config.toml
n_layer = 14
d_model = 64
n_head = 2
n_kv_head = 2
head_dim = 32
d_mlp = 256
vocab_size = 4096
activation = "tanh_gelu"
norm = "rmsnorm"
norm_place = "pre"
norm_eps = 1e-05
positions = "rope"
rope_base = 10000.0
rope_fraction = 1.0
qk_norm = true
attn_scale = 0.297
bias = "none"
tie_embeddings = false
parallel_block = true
extras = ["value embeddings", "learned residual scales", "skips across layers", "capped logits"]
init = "normal"
init_std_qkv = 0.0511
init_std_o = 0.0511
init_std_up = 0.0511
init_std_down = 0.0255
optimizer = "muon_variant"
lr = 0.0095
beta1 = 0.93
weight_decay = 0.0
lr_head = 0.00819
grad_clip = 1.0
warmup_steps = 0
schedule = "wsd"
decay_fraction = 1.0
decay_shape = "linear"
final_lr_fraction = 0.1
batch_tokens = [16384, 32768, 65536]
seq_len = 512
doc_mask = true
train_tokens = 99300000
steps = 3034
dataset = "wikipedia_en"
Each number is 128 + 24 x the weight over the matrix's rms, rounded and kept within 0 to 255. Layers, rows and columns count from 0.

# layer 9 MLP down (transposed), 256x64, rms 0.148, rows 150-202, columns 0-63
[[129 137 178 130 162 107 147 110 145 124 138 143  88 123 102 162 106 125 153  96 109 133 138 121 162 120 150 116 123 133 136 122 132 126 164 157 142 109 118 135 108 124 142 152 160 158 107 103 114 142 119 129 147 101 150 155 101 116 111 150 130 138 130 110]
 [137 131 146  70 117 130 150 137 105 138 107 126 122  98 147 120 145 154 174 125 111 124 150 121 136 104 155 104 119 148  92  98 122  76  98 153 131 121  94 115 144  99 119 140 125 114 172 125 163 108 128 113 115 136 124 122 107  92 123  98 156 103 122 137]
 [126 130  96 142 173 136 133 118 113  92 167 115  73 151 134 150 142 129  99 119 151 108 144 103 143 101 109 133 114 161 132 173 184  99 162 164 106 103 126  71 109 107 125 173 124 140 135 145 145  85 104 118 143 175  83 157 143 106 112  81 106 142 142  86]
 [105 167 215 143 148  97 117 104  95 130 101 143 116 144 155 142  91 102 133 114 106 129 123 117 131 140 105 134 130 165  42 139  91 140 138  74 124 140 162 173  98 158 112 134 174 103 132 108 112 175  94  89 131 144 160 109 136 132 111 108  94 145 151 133]
 [129 138 147 118 144 122 150 143 133 120 131 123 165 138 120 122 114 127 137 114 124 128 162 128 131 151 112 154 112 131 112 151 106 106 127 127 133 132 135 170 134 120 143 135 158 134 136 150 132 109 141 140 122 155 109 117 140 130 121 117  95 135 123 130]
 [106 101 133 161 143 127 129 115 129 136 137 122 186 172 126 132 123 110 139 116 123 131 141 141 109 168 120  83 153 155  91 112 126  95  99 147 160 130 162 146 136 125 138 133 160 132 128 126 129 118 127 133 111 156 127 120 161 132 135 144 135 118 116 124]
 [ 96 135 160  90 138  98 134  94  86 157 124 119 122 137  95 118  84 129 165 134 159 158 103 117 108 146 153 147 148  86 119 133  98 125 172  74 124  98 103 138 154  92 106 130 148  74  94 111 146 134 125 116 137 153 136 119 123 144 106 119 148 142 112 138]
 [149 110 139 110 143 134 121 133 108 151 129 144 111 116 112  98 122 135 136 159 119 125  98 141  96 150 163 146 141 116 166 187 115 138 109 130 120 149 115 145 110 148 106 136 153  90 125 160 124 103 145  95  94 132  95 121 174 167 149 144 147 147  89 121]
 [142 153 138 150 111 106 170  92 156 119 147 163 183  97 147 146 162 202  46 135 128 111 155 136 156 109 162 147 146 145 162 135 126 124  95 120 119  85 119 128 100  98 122 181  99  90 105  94 187 175 102 113 167 135 165 130 114 150  96 161 175 122 159 143]
 [160 152 136 116 156 137 134 134 131 148  64 121 136 136 146 119  80  95 169 149  87 120 113  88 145  93 119 108 125 141 104 134 147 111 111 159 150 125 153 111 112  85 126 129  77 117 112 152  98 115 141 173 115 103 138  89 121 125 136 125 136 118 124  89]
 [117 103 142 117 123 115 113  81 107 143 106 116 104 139 100 115 129 142 146 129 103 154 121 117 140  99 103  86 166  91  64  78  95 108 162  92 129  82 141 117 128 131 137 101 154 132 133  85 107 111 143 176  90 148 142 139 115 113 130 121 193 106 117  81]
 [127 129 151  93 123 122 133 126 151 146 111 152 135  95 148 123 110  94 121 142 132 126 135 115 104 134 115 157 145 111  88 130 104 119 123 117 145 146 105 121  96 111 143 143 107 158 116 126 129 158 142 147 147 116 127 145 126 113 100 142 119 144  97 139]
 [134 129 129  84 111 131 153  83 130 142  80 129 150 179 121 155 134 117 157 119 127 114 137 185 162  66  83 151 117  97 180 131 103 113 172 134 142 134 122 155 117  86 118 123 106 114 137 109 127 119 134 129 112 125 160 133  94 139 118 138 127 117 118 156]
 [125 150 108 106  96 139 137 150 143 104 100 118 133 139 109 140 136 152 181 117 128 123 129 118 108 149 129 118 113  93 143 124 143  87 164 128 126 109 121 139 104  75 134 125 144 154 150 179 105 119 133 142 138 161 114 145 107 120 161 141 172 106 110 119]
 [126 160 146 144 169 117 114 106 113 145 131  97  92 149 165 134 142 113 100 150 156 125 172  91 147 119 108 149 159 129  76 150 108 118 122 157 124 139 124 154 115 143 115 102 150 126 137 132 151  99 119 127 105 153 174 127 119 145 132 151 118 136 110 143]
 [143 114 143 135 150 131 140 103 139 173  44 138 124 130 120 120 103  74 104 138 127 136 119 131 126 100 121  98 150  96 114 138  65  94 140 117 133  93 132 145 133 128 111 145 103 149 122  82 101 137 126 100 114 111 118 133 134  86 115 112 143 133 114  82]
 [135 140 183 119 138 119 135 131 102 130 134 126  77 117 132 110  90 155  97 161 145 176 126  76 136 128  89 175 115 145 121 123 101  88  94 168 127 173  92 148 130 118 127 105 148 140 128 126 157 106 112 163 129 123  99 163 123 100 102 122 113 136 139 158]
 [107  78 164 127 152 113 108 121 107 145 118 130 121 134 124 106 110 132 158 130 156 141 112 113 129 140 125 119 116 125 160 146 102 160 145 124 156 135 125 139 124 133  95 108 171 123 145 128 131  95 163 137 154 113  91 121 116  88 116  65 117 111 143 127]
 [135 106 180  61 150 122 131 124 114 179 132 155  86 172 127 132 106 157 117 153 147 160  94 153 133 125 135 138 168 150 147 165 112 151 158 112 130 127 118 140 112 146 114 141 140 122 132 173 141 118 120  98 141  90  74 149 134 151 123 139 171 115 131 105]
 [103 103 161 136 147 131 101 142 138 117 148 131 173 109 136 139 127 122 140 143 161 135 143 155 129 114 107 145 112 117 138  94 117 147 157 131 158 111 125 154 158  93 114 150 148 142 138 136 110 103 137 145 143  84 106 113 108 130 166 153 149 139 115 156]
 [120 148 124 124 107 132 150  94 105 129  62 105 153 124 149 142 168 151 151 140  91 159 120 121 134 137 116 137 152 111 120 112  96 107 138 112 109 143 128 180 131 143 132 107 114 166 149 128 124 128 130  83 113 166 116  76 116 143 117 164 100 133 133 100]
 [133 106 121 161 126 133 166 108 154 153 122 109 125 126 158 130 130 136 103 119 143 129 115 130  99 154 106 120 142 130 109 125 108 142 147 175 125 142 157  96 125 141  96 103 107  94 134 109 115 117 121 164 136 145 130 126 124 136 120 164 164 123 127 117]
 [159 128  72 154 137 124 140  97 150  62 142  98 153  79 171 132 112  97 137 138 117  96 157 105 143 127 141  95 123 161 116  56 178 162 156 124 133 122 160 176 193  78 152 127  91 127 109 139 104  97 124 142 143  97 136 159 135  85 172 126 105 172 106  83]
 [157 139 144 152 141 124 122 135 116 148 138 124  87 132 164  84  87 113 148 151 102 161 172 131  98 136 123 129  64 145 139  87  74 128 136 125 149 112 127 140 131 140 129 142 108 102 119 124 121 137 100 131 135 120 136 110  93 127 124 105  85 160 113 112]
 [132 168  96 134 136 145  77 139 141 129 136 156 105 179 145  95 178 122 137 111 110  85 138 160 153 138 133 153 137  97 137 195 155 138 145 132  91  96 137 116 114 184 131 156 184 121  98 106 137 140 129  97 123 142 113 130 159 128 100  79 112  95 125 111]
 [141  92  89 153 123 114 162 142 137 152 147  79 134 130 156 138 137 125 112 104 124 131 117 129 105 123 147 114 163 136 137  99 137 149 114 127 110 149 127 127 130 139  96 125 129  74 107 141 159 114 131 121 142 128 123 122 139 107 141 145 170 160  89 129]
 [135 119 121 106 130 140 147 131 121 159  77  93 113 105 153 103 148 103 137 135 122 163 115 162 127 110 111 147  97 113 146 161  90 113 156 146 125 114 104 118 150 112 123 121 136 136 128 118 165 118 153  74 109 146 121  95 102 155 108 110 103 115 142 109]
 [124 156 124 102 107 153 133 137 132 107 123 104 154 175 149 200 156 115 133 133 139 145 144 163  96 133 124 138 124 160 162  95 101 147 175 143  89 172 117 110 121 193  74 197 170 129  73  92 155 147 115 148 150 118 100  85 122 142 133 152  91 129 137 152]
 [162  93 131 130 112 145 120 114 107 134 170 114  85 183 126 131 133 113 110 139 139  83 115 130 148 104 155  87 174 117 137 174 102 137 143 118 142 176 197  81 138 117 118 121  83 147 122 129 122  73 112 169  80  94 101 127 161 159 142 138  66 102 108 138]
 [119 104 129 159 133 151  78 180 109  53  99  45 122 150  99 121 114 136  90 117 131 139 116 153 130 138 121  45 145 128 106 147 143  98  99 145 123 115  85 137 144 132 124 116 146 145  91 111 130 105 178 137 145 144  72 137 159  98 148 111 120 135 145 116]
 [ 84 153 115 121 135 179 125 126 109  78 155  96 137 156  76 130 144 199 140 123 150 161 131 131 135 118 120 125 104 141 102 141 158 116 140 131 116 153  76 155 163 129 129 137 164 199 160 128 130 115 156 143 130 123  79 109 113  91 147 138  86  93 168 128]
 [114  94 166 122 116 167 139 117  72 105 140 111 174 103 107  80 136 161 132 115 113 120 135 117 105 149  77 120  94 150 163  82 128  74 154 138 126 131 127 150 151 156 131 113 138 134 166 134 113 115 127 156 122 170  96 132 110 112  93 101 164 121 149 114]
 [ 92 123 141 146 104 127 124 124  75 163 103 130 119 192 141 116 152 164 152 119 136 135  86 100 114 131 127 129 110 144 168 121 109 129 129 168 107 122 119 184 120 151 105 110 154 146 172 132  94 106 140 146 167 151  92  90  76 139 139 130 139  88 147 107]
 [116  92 114 126 151 137 107 167 113 110 132  96  96 145 105 175 133  99 150 114  75 115 120 114 109 132 129 111 123 125 138 102 144 121 144 125 137 135 127 124 146 137 133 133 161 148 130 113 108 112 155 145 112 157 118 121 134 154 101 144 126 141 100 123]
 [144 110 124 113 103 145 104 155  93 106 151 133 166 159 151 151  99 136 144 144 127 146 133 101 110 161 150 161 126 135 151  68 168 121 109 171 119 162 168 143 134  76 114 134 142 101 147 151 108  99 149 136 159 124  73 101 159 135 138 107  83 138 123 131]
 [117 133 126 113 126 132 170 107 114 130 116 136 149 178 153 140 110 120 135  90 102  87 132 167  99 112 150 123 123  98 130 145 139 134 107 108 164 153 152 121 153 105 118  93 124 138 142 145 127 106 171 131 105 148 119 129 132 110  90 104 102 113 127 166]
 [137 137 118 115 145 134 131 154 158 122 134 100 156 122 106 154 129 134 163 146 144 129 137 136 162 161 135 133 159 154 126  87 155 141 125 119  98 118 140 159 136 141 119 166 127 129 139 134 121 113 119 113 187 115 115 141 176 114 152 139  94 155 122 103]
 [128 122 137 131 100 112 125 151 128 159 132 107 125 110 165 165 146 101 137 118  99 205 145 136 132 132 113  78  96 150 114 113 106 145 121 148 147 129 110 167 145 135 117 131 155 142 123 110 138 149 145 138 118 131 169 105 134 124 117 141 129 131 132 115]
 [138 150 163  72 112 136 121 109 168 101 119 134 147 128 136 149 123 153 132 117 130 111 153  81 123 119 159 130 160 145  89  81 120 125 133 162 111 138  86 138 151  89 137 147 108  53 123 112 137 114 119 116 139 190 140 151 139 119 178 151 112 123 141 161]
 [106 102 137 138 103 125 102 106 125 171 146 150 111  64 108 123 159 120 168 113 124 154 145 166 129 119 102 136 145 130  99 136 102 149 115 155 134 146 155 119 108 113 139 143 117 174 136 114 185 112 126 106  84 181 127 133 131  46 113  95 128  93 120 112]
 [117 120 124 148 110 125 113 122  93 107 147 107 123  90  91 142  99 126 148 162 144 142 150  76 105 136  80 123 100 145 121  96 164 144 123  90 128 157 104 146 148 164 143  84 149 142 141 158 133 108 116 107  92 175 155 176 135 104 118 127 135 145 149 119]
 [119 137 151  78 181 126 141 105  80 100 104 137 116 157 147  99 138 121 138  93 123 115 133 111 125 128 124 109 116 122 105 150 169 107 108 142 125 172 151 137 106 112 108  90 177 132 128 158 155 123 162 144 101 133 119 129 119 164 132 132 133 152 153 136]
 [119  90 126 132 172 152  92  95 135 139 112 144 107 123 144 151 154 131 168 101 136  65 114 156  93 126 127 167 132 120 154 142 163 131 183 177 131 145 152  95 114 122 118 136 148 124 143 103 123 127 133 124 124 119 142 145  86 164 110 131 160 121 120 118]
 [132 124 146 111 153  83 141  93 110 125 113  79 118  72 112 148  83  63 127 175 136 147 137 167 167 130  90  74 154 150 146 168 153 122 128  70 169  98 137  89 142  58 117  94 114 179  84 178 141 137 135 126  71 122 163 157 119 139 109 139 107 156  91 126]
 [138  67 107 175 124 124 135 140 144 122 126 152 116 139 147 161 131 153 131 144 123 144 134 111 168  63 148  91 114 149 127 171 149 150 119 145 150 175 110 134 101 112 124 112 101 107 168 116 127 139 137 115 132 149 148 118 113  85 126 128  85 134 131  95]
 [125 174  86 132 171 136 115 187 136 109 100  83 135 168 104 127 118  92 112 110 100 144 110 126 164 119  74 109 110 120 123 144 167 130 184 201 124 106 135 124 160 154 124 103 156 180  91 118 103 108 169 139 122 139 123 119 113 113 128 118 149 125 167  77]
 [141 116 156  87 147 106 138 119  92 121 111 156 131  79 166 170 121 137  92 119  96 103 119 137 160 135 144 180  81 124 128 143 141 161 125 108 135 142 131 139 113 122 138 114 123 141 178 120 116 171 125 122 134 129 197 146 121 200  94 169  94 132 128 159]
 [ 87 142 110 167 170 141 118 141 129 117  78  84 161 160 123 119 127 139 114 103 141 117 123 133 100 118 123  90  90 103 176 119 144 108 123 138 105 112 131  93 126 169 120 161 134 164 184  78 140 155 123 151 123 118 107 104 111 141 113 101 123 119  85 154]
 [105 147 106 122 140 154 123 131 147  98  77 117 217 160 123 122 115 128 141 142 147 123 115 118 146 125 143 118 108 116  89 119 143 150 132 129 137 115 163 152 132 132 133 144 134 110 152 133 117 116 150 112  96 140 107 140 101  90 158 116 116 135 167 135]
 [125 134 140 136 148  86 107 139  98 120  97  96  57 161 177 118 139 122 173 108 149 134 136 129  80 153  97 120 148  87 179 118 136 100 115 113 144 129 125 179  94 121 135 126 166 122 135 127  97 130 107 146 127  86 158  98 150 130 128  93  97 112 119 122]
 [103 136 126 119 116 152 134 148  86  96 103  92 125  93  92 116 148 125 148 141 132 164 166 104 171 114  95 118  98 126 135 154 123 129 150 118 109 173  95 139 140 120 121 112 151 123 131 121 136  97 121 112  81 132 107  97 112 139 137 118 112 159 124 153]
 [120 121 138 111 154 114 117 134 143 120 196 174  72  85 146 103 143  94  85 135 129  98 159 126 152 109 157 105 103 132  71 125 122 132 108 117 167 122 134 148 134 169 133 141 135 117 147 138 142 108 111  94 113 144 101 138 126 155 134 128 143 130 106 122]
 [111 125 107 143 150 129 132 129 109 102 110 143 126 135 132 135 124 161 110 140 117 149 111 109 149 145 125 128 101 161  98 125 146 116 141 120 129 109 131 151 141  77 144 125 163 146 163 124 149 150 117 133 131  96 138 130 135 127 112 117  99 155 100 147]]
# layer 9 MLP up, 256x64, rms 0.282, rows 151-202, columns 0-63
[[154 113 119 163  77 152 125 129 143 111 149 152 119 128 136  97 123  84  93 131 125 115 106 132 103 141 113 129 118 123 157 152 151 170 118 124 119 154 117 143 127 133 115 141 145 116 129 142 106 146 122 135 165 108  90 146 152 120 129 142 151 113 138 143]
 [124 154 151 130 120 153 132 105  83 123 110 142 113 149  93 146 150  96 114  91 167 133 193 145 147 154 107 113 177 165 123 113 122 143 169 127 118 152  83 123 103  72 122 123 100 131 164 119 156 154 121 118 137 100 122 154 128 174 115  73 156 137 142  97]
 [ 91 116 149 162 170 190 186 112 105 150 147 120 133 170  94 114 134  76 137 123 160 162 120 152 145  94 120 135 160 138  93 145 131 154 129 100 130 143 101 158 163 146 121  97 111 104 123 107 130 137 101 116 184 144 142  99 138 100 147 147 180 108 153 115]
 [117 100 123 119 137 123  93 106 101 119 120 163 149 126 117 118 134 122 135 112 137 111 118 104 102 107 156 132 103 121 126 125 176 121 136 157 160 122 129 145 123 144 127 143 128 132  82 120 169 166  97 132 115 135 117 138 120 104 117 160 118 118 134 140]
 [147 108 120 147 108 143 155 113 133 124 106 153 113 152 128 132  91 127 133 125 116  73 148 122 105 120 132 112 159 101 133 132  99 138  95 146 139 130 126 134 120 145 151 131 147  92 114 105 174 143 101 200 153 168 123 118 120 108 135 176 102 128  94 141]
 [129 117 149 101 170 112 164 128 137  97 174  95  98 132  74 150  71 100 159 123 149 141 112 153 106 115 105 118 203 165 140 122 130 129 148  92 121 118 156 125 168 116 120 143 117  75 145  95 122 155 124 122  93 156 114 108  82 136 149 156 131 130 119 116]
 [156 129 141 142 157 156 115  97 115 127 132 131 111 159  89 114 142 126 123 128 134 157 106 134 131 137 115 146 125 129 153 166  84 150 131 158 119 122  89 148 134 128 120 126 123 107  94 142 149 133 111  91 142  87 147 147 154 156 170 110 152 145  97  70]
 [144 134 131 153 139 103 162 133 176 148 108 132 109 139 124 123 139 177 123 108  76 139 114 142 120 104 166 125 156 129 118 147 123 106 185 123 152 125 112 132  78 183 116 183  96 129 112 135 170 132  88 152 121 144 122 165  77 128 115 152 108 121 177 110]
 [ 97  91 133 125  83 124 116 115 130 126 145 143 122  99 133 101 130 157 111 123 155 137 147 140 134 148 133 100 120 137 135 109  79 153 141 126 123 109 108 123 114 194 102 107 126 142 130 107 142 130 122 105 145 154  85 175 140 128 132 122 151 134 112 138]
 [115 104 135  96 149 120 123 119 128 117 115 109 112 137 119 121  62 107  98 141 172 118 172 111 171 122 114 116 123 158 153  89 117 121 139 135 160 149 117  90 157 142 116 150 144 138 144 153  88 108 146 125 106  97 146 133 120 122 111 159 195 131 148  91]
 [ 99 136 115 118 135 116 129 128 123 123 141 112 123  76 123 124 173 154 131 106 127 112 110 116 124 111 153 143 119 166 155 120 151 100 143 144 162 138 133 109 150 105 103 124 159 105 128 137 119 110  88 108 121 144 143 157 125 130 107 166 168 128 128 139]
 [164  86 104 131 165  85 152  37 126 152 105 123  97 184 116 124 113 142 138 130 149 160 109 151 149 118 150 131 130 144 118 106 124 143 127 124 135 143 153 127 105 110 115 132 123  88 137 122 117 134 118 131 134 168 138 145 114  99 129 134 114 115 136 127]
 [ 55 101 140  94 138 113 118  74 172 124 135 125 109 147 141 143  78 124 103 110 126 150 143 158 134 108 170 155 116 142 143 147 117 164 138 144 111 153 114 126 138 117 158 117  92 154 143 157 129 149 150 141 112 149 144 156 125 125 167 162 169  81  88 124]
 [109 120 147 156 142 106 131 138  99 137 119 130 129  96 139 134 137 161 116 165 131 117 136 106 129 137 132 124 142 139 157 124 165 143 149 171 108 128 153 123 163  96 133  95 127  73 122 118 132 155 105 100 130 113 121 140  92 119 122 114 152  91 101 145]
 [ 90 152 170 126 121 100 130 160 131 126 133  91 127 141  99 117 128 160 125  95 151 138 126 114 120 132 128 152 146 103 118 142 117 181 108 184 122  98 115 160 138 171 153 166  65  98 137 133 134 134  92 101 153 151 167 106 132 158 144 116 116 105 128  87]
 [149 159 112 151 113  98 147 112  80 145 129  99 116 139 111 154 146 134  99 155 168 136 102 121 110 133 118 128 125  77 117 114  92  77 125 153 168 152  67  61 146 160 107 144 152 120 132 121 142 131 100 155 130 145 118 107 129 158  96 100 137 103 146  93]
 [161 102 178 130 136  92 118 106 138 146 173 126 117 104 113 125 138  99 131 150 144 144  96 134 103  76 144 110 123 120 113 131 142 122 146  88  93 121 144 122 150 144 136 131 140 142  88 128 148 151 145 128 138 122 122 139 123 124 154 114 127  82 129 169]
 [154 123 172  75 186 136 150  95 122 170 128 141  80 135 135 148 129  90 126 121 175 115 113 101 131 103 116 131 123 147 112  98 136 141 118  99 141 193 145 143 145 186 111 142 105 100  90  88  91 109 119 137 142 133  93 158 144  77 138 147 153 147 147 138]
 [135 142  84 136 123 130 147 109 131 121  81 138 119 119 115 110 126  94 143 125 167 143 135 135 130 107 147 131 162 121 156  93 139 157 142 131 158 139 113 127  88 132 146 100 167  90 121 127 145 115 126 144 177 144 125 120 120 147  97 139 121 148  87 124]
 [161  95 109 137 152 127 144 158 121 105 108 129 105  88 152 140 171 133 109 145 135 122 146 107 124  94  87 113 126 142 130 106 132 140 120 131 126 137 122 166 149 115 109 133 119 110  95 165  94 126 116 164 168  97 156 154 116 147 156 127 139 111 152 120]
 [118 101 158 143 113 106 105 113 102 119  87 116 152 102 156 132 116  97 116 154 159 145 144 113 146 140 128 103 114 125  92 149 142 155  96 131 145 148 146 120 142 125 134 134 114 165 116  99 151 140 117  90 115 101 145 143 149 112 155 131 172 112 150 125]
 [154  69 153 145  96 119 133 153  99 128 116 154 118 106  93 166 121 145 124 128 105  86 142 133 136 150 135 102 146 131 139 130 130 132 164 145 145 160 150 163 108 147 105 165 119 128 101 135 153 127  91 122 193 148 155 144 114  99  78 177 168 131 144  78]
 [143 133 125 127 119 116 159 138 182 150 129 121  91 152 132 106 134 112  84 136 126 174 116 136 135  95 101 143 137 121 135 131 105 160 118 169 123 115 111 178 133  95 145 137 134 110 145 125 123 113  95 112 149 152 133 122 123 135 115 120 119 115 115 144]
 [102 103 105 149 167 162 123 148 104 127 140 138  92 181 135 160 154 122 121 149 139 108 131  99 143 134 127 122 156  95 114 165 133 121 132 148  85 133 127 126 125 131 132 102 112 123 166 144 187 145 134 111 177 131 142 198  98 189 129  99 147 140  92 107]
 [111 102 147 149 133 118 128  62 105 116 124 128 127 135 151 152 123 163 144 151 164  94 138 136 108 134 143 157 119  79 137 145 100 125 115 109 131  99 133  95 138 125 126 137 128 146 128 108 169 126 124 107 127 126 120 116 136 113 152 153 161 147 178 116]
 [106 137 120 112 111 112 136  98 111 161 142 116 122 110 137 107 106 146  87 116 115 147 115 155 153 121 110 133  82 116 147 173 114 113 150 141 161 126 168 134  91 139 128 175 105 136 127  75 128 115 131  82 108 154 158 109  98 108 138 141 109 118 142 146]
 [142 137 106  97 153 105 161  93 125 146 124 149 150  89 128 142 127 137 144 113 181 130 161 139 137 105 106  91 154 192 107  76 161 146  86 140 144 152 149 102 122 141  96 152 145 126 119 151 144 167 124 185 200 129 157 117 132 176 151 117 135 118 126 155]
 [140 136 126 138 145  89 127 106 148 185 128 106  97 133 124 139 148 116  74 121 114 104 117 104 163 159 122  86 144 124  79 101 142 145 163 139 135 176  98 112  76 138 115 120 100 159 127 154 123 122 129 128  78 128 145 146 122  74 136  95 144 130 133 114]
 [ 99  91 140 107 111  90 112  75 117 169 110 127 108  93 184 119 132 110 119 130  94  99 145 118 150 157  96 119 176 126  98 120 158  83 134 120 129 111 110 107  82 140 149 135 129  85 158 133 145 146 128 157 117 168 123 140 128 108 105  87 103 140 140 135]
 [115 110 127 185  97 148 149  92 162 122 148 124 137 162 103 134 105 145 105 109 140 138 132 121 129 120 147 144 102 122 117 100 125 102  84 142 111 133 101 108 146 113 119 154  92 183 134 108 117 140 108  73 148 146 153  94  97 130 137 147 161  64 153 115]
 [107 162 119 127 150 141 111 123 139 147 129 114 154 151 110 103 156 159 127 152 123 141 114 112 137  87 128 136 111 101  86 130 161 131  86 138 108 124 146 109  84 134 155 156  89 154 158  84 104  91 120 116 103 155 142 121 116 118 174 133 150  61 112 144]
 [102 141 127 148 154 108 123  88 123 133 118 130  70 169 120 126 162 164 136 128 159 168 107 117  99 134 100 129 160 147 142 132 119 138 107 163 150 126 154 121 116 136 112 136 126  96 152 122 135 103 148 129 204 159 106 105  92 161 137 112 125 114 137 164]
 [ 97 131 175 126 166  83 128  87 111 150 115 160 118 116 130 168 144 113 112 123 129 157 132 143 119 130 111  61 130 141 105 169 117 148 120 116 139 142 140 112  94 161 126 121 134 119 147 106 164 118 113 122 140 112 118 126 145 164  75  90 116 147 121 109]
 [ 94 123  69 161 157 109 149  70 105  79 144 125 133 105 113 166 108 148 121 118 150 124 121  99 165 120 166 145 147 144 142 126  97  92 127 130 142 119 131 153 154  95 144 168 123 133 102 123 117 130 137 108 115 132 100 138 140 105 191 104  92 110 132 122]
 [170  90 107 126 161 101 144 123  96 131 148 114 110 121  97 126 168  97 117  90 150  91 147 112 120 164 132  78 145 124 125 135 133 142  98  97 147 134 116 116 110 102 127 142 128 130 124 143 162 116 140 141 127 178 124 151 172 141 161 113 153 121 117 134]
 [128 112  86 106 119 120 138 152 153 130 102 102 122 159 113 187 157 141 150 188 130 106 116 152 130 119 104 130 136 144 154  83 139 148 126 169 139 157 143 102 119 159 189 170 121 159 134 103 125 103 113 182 139 127 144 169 130 140 148 165 109 122 131 101]
 [121 123 115 137 117 131  89 161 158 138 116 135 102  81 130 117 113  98 129 101 152 132 180 167 145  92 148 144 123  91 112 105 103 173 111 151 149  81 155 124 121 141 159 110  99 133  91  86 130 160 149  93 135 136 106 140 153 142  81 140 138 196 139 108]
 [ 94 129 105  81 101 100 150 113 117 130 125 170 119  89 102 132 151 110 138 149  70  98 131 157 108 118  98 140 172 110 151 104  86 126 109  94 133 131 108 109 122 118 130 158 124 126 118 132 150  79 104 115 160 141 115 115 144  96 148 131 128 161 120 125]
 [146 116 131 166 114 123 160 101 129 165 142 135  99 107 110 135 126 111 146  93  99 150 185 163  87 114 118 159 148 133 126 121  93 172 103 158  72 143 108 150 142 141 111 140 121 161 121 124 173 102 123  83 111 147 134 138 103 133 157  90 127  66 189 146]
 [114  93 145 175 177 147 136 139 106 156 123 100 128 144 130  72 124 168  91 135 121  99 116 122 154 121  67 109 132 128 118 117 133 155 116  99 104 110 115 146 116 145 141 139 146 112 166  91 174 139 107 111 112 125 146 162 135 105 117 121 151 116 110 146]
 [ 95 175 157 155 149 115 174 120 144 148 151  97 120 124 123 120 127 174  99 109 157 127 115 144 154 104 136 140 179 142 110 122 144  93 106 121 118 161 125 130 104  94 119 116 154 109  99 136 105 129 135 140 131 164 126  89 107 173 123 107 101 152 142  91]
 [131  75 102 103 155 133 108 122 133 126 164 168 128 144 106 121 125 108 122 123 111  93 121 133 133 110 138 142 134  90 136 137 102 149 149 137  87 138 149 107 110  99 152 146 155 162 185  86 140  87  82 132 142 122 149 116 106 144 169 111 148  83 111 154]
 [ 95 120  92 126 152 162 116 105  98 115 129  74 133 124 116 133  89  57 122 138 183 135 130 158 140 117  81 136 115 147 141 147 137 106  87 110 140 105 152  31 169 159 151 163  66 152  98 135 122 168 152 156 136 166 117 136  97 124 106 135 163 125 139 108]
 [155  93 107 197 154 154 111 132 147 108 135 103 129 164 104 122 121 129 133 137  94 152 136 116 105 116 102 131 133 136 118 101 151 140 112 118 123 134 107 133  94 114 157 135  75 118 148 114  87 139 135 121 162 189 155 129  89  82 169 117 105 115 132 140]
 [ 73 166 112 178 128 121 141 149 139 121 136 125 150 125 135 133 119 107 118 103 194 121 159 126 133 162  89 147 165 114  77 165 189 166 140 177 104 112 102 114 114 113 138 149 115 137 116 103 133 122 132 130 152 137  82 145  78 127 159 131 173  85 146 146]
 [136 141 140 153 129 128 131 125 151 135 145 137 151  75 164 132 136 146  78 127  85  90 131 117 138  96 116 154 112 135 125 112 135 153 110 116 123 119 130 104 123  89 173 135 108 105 171 138 157 120  84 144 125  63 166 144 122 156 140 135 115 126 106 144]
 [115 114 118 136 131 168 139 156  91 117 110 156  88 104 112  93 120 162  66 169 189 125  89 149 142 104 158 101 134 103 125 139 109 135 145 163 130 124 140  99 131 138 133 155 184 127 116 150 126 175 137 115 133 143 130 121  86 151  64 166 152 115 121 141]
 [159 126 109 107 136 130 121 128 113 191 145 140 141  93 102 100 164 168 135  99 135 130 154 181 170 121 117 130 163 149 118  97 107 136 134 128 109 118 104  99 106 109 129 108 165 134 160  93 129 139 145 158 114 137 121 150 160 125 116 104 140 150 134  83]
 [161 117 113 192 133 119 126 117 123 106 133 125 140  99 120  96 127 116 157 155 165 128 154 137 116 137  90  80 143 103 138 136 125 128 106 111 117 127 149 124 156 129  92 119 113 166 123 153 142 122  71 153 125 115 159 124 135 120 125 122 113 116 131  77]
 [106 151 113 136 100 142  95 129  96 127 123 131 135 133 111 123 103 128 116 156 123 142 157 147 139 120 190 107 124 107 138 176  88 136 128 148  89 171 111 128 167 122  67 148  97 113 127 146  99 103 108 157 181 130 122 175 119 124 134 114  85 127  93 130]
 [133 102 131 140 178 126 107 124 155 122 147 179 132  98 117  96 129 134 160 164 146  90 154 139 140 100 156 144 130 140  80 144 144  82  91 117 149 137 155 132 138 146  97  90  84 108 174 154 131 109  90 110 110 104 135 133 108 156 118 108 122 149 110 146]
 [125 108 170 135 148 146 105 138 120  93 140  56 114 125  99 152 130  98 129 134 130 131 138  88 110 120 159 189 130  90 149 139 145 122 119 100 120 135 112 117 107 161 156 149 110 135  80 130 130 148 152 113 115 152 136 138 126 124 155 148 141 142 144 116]]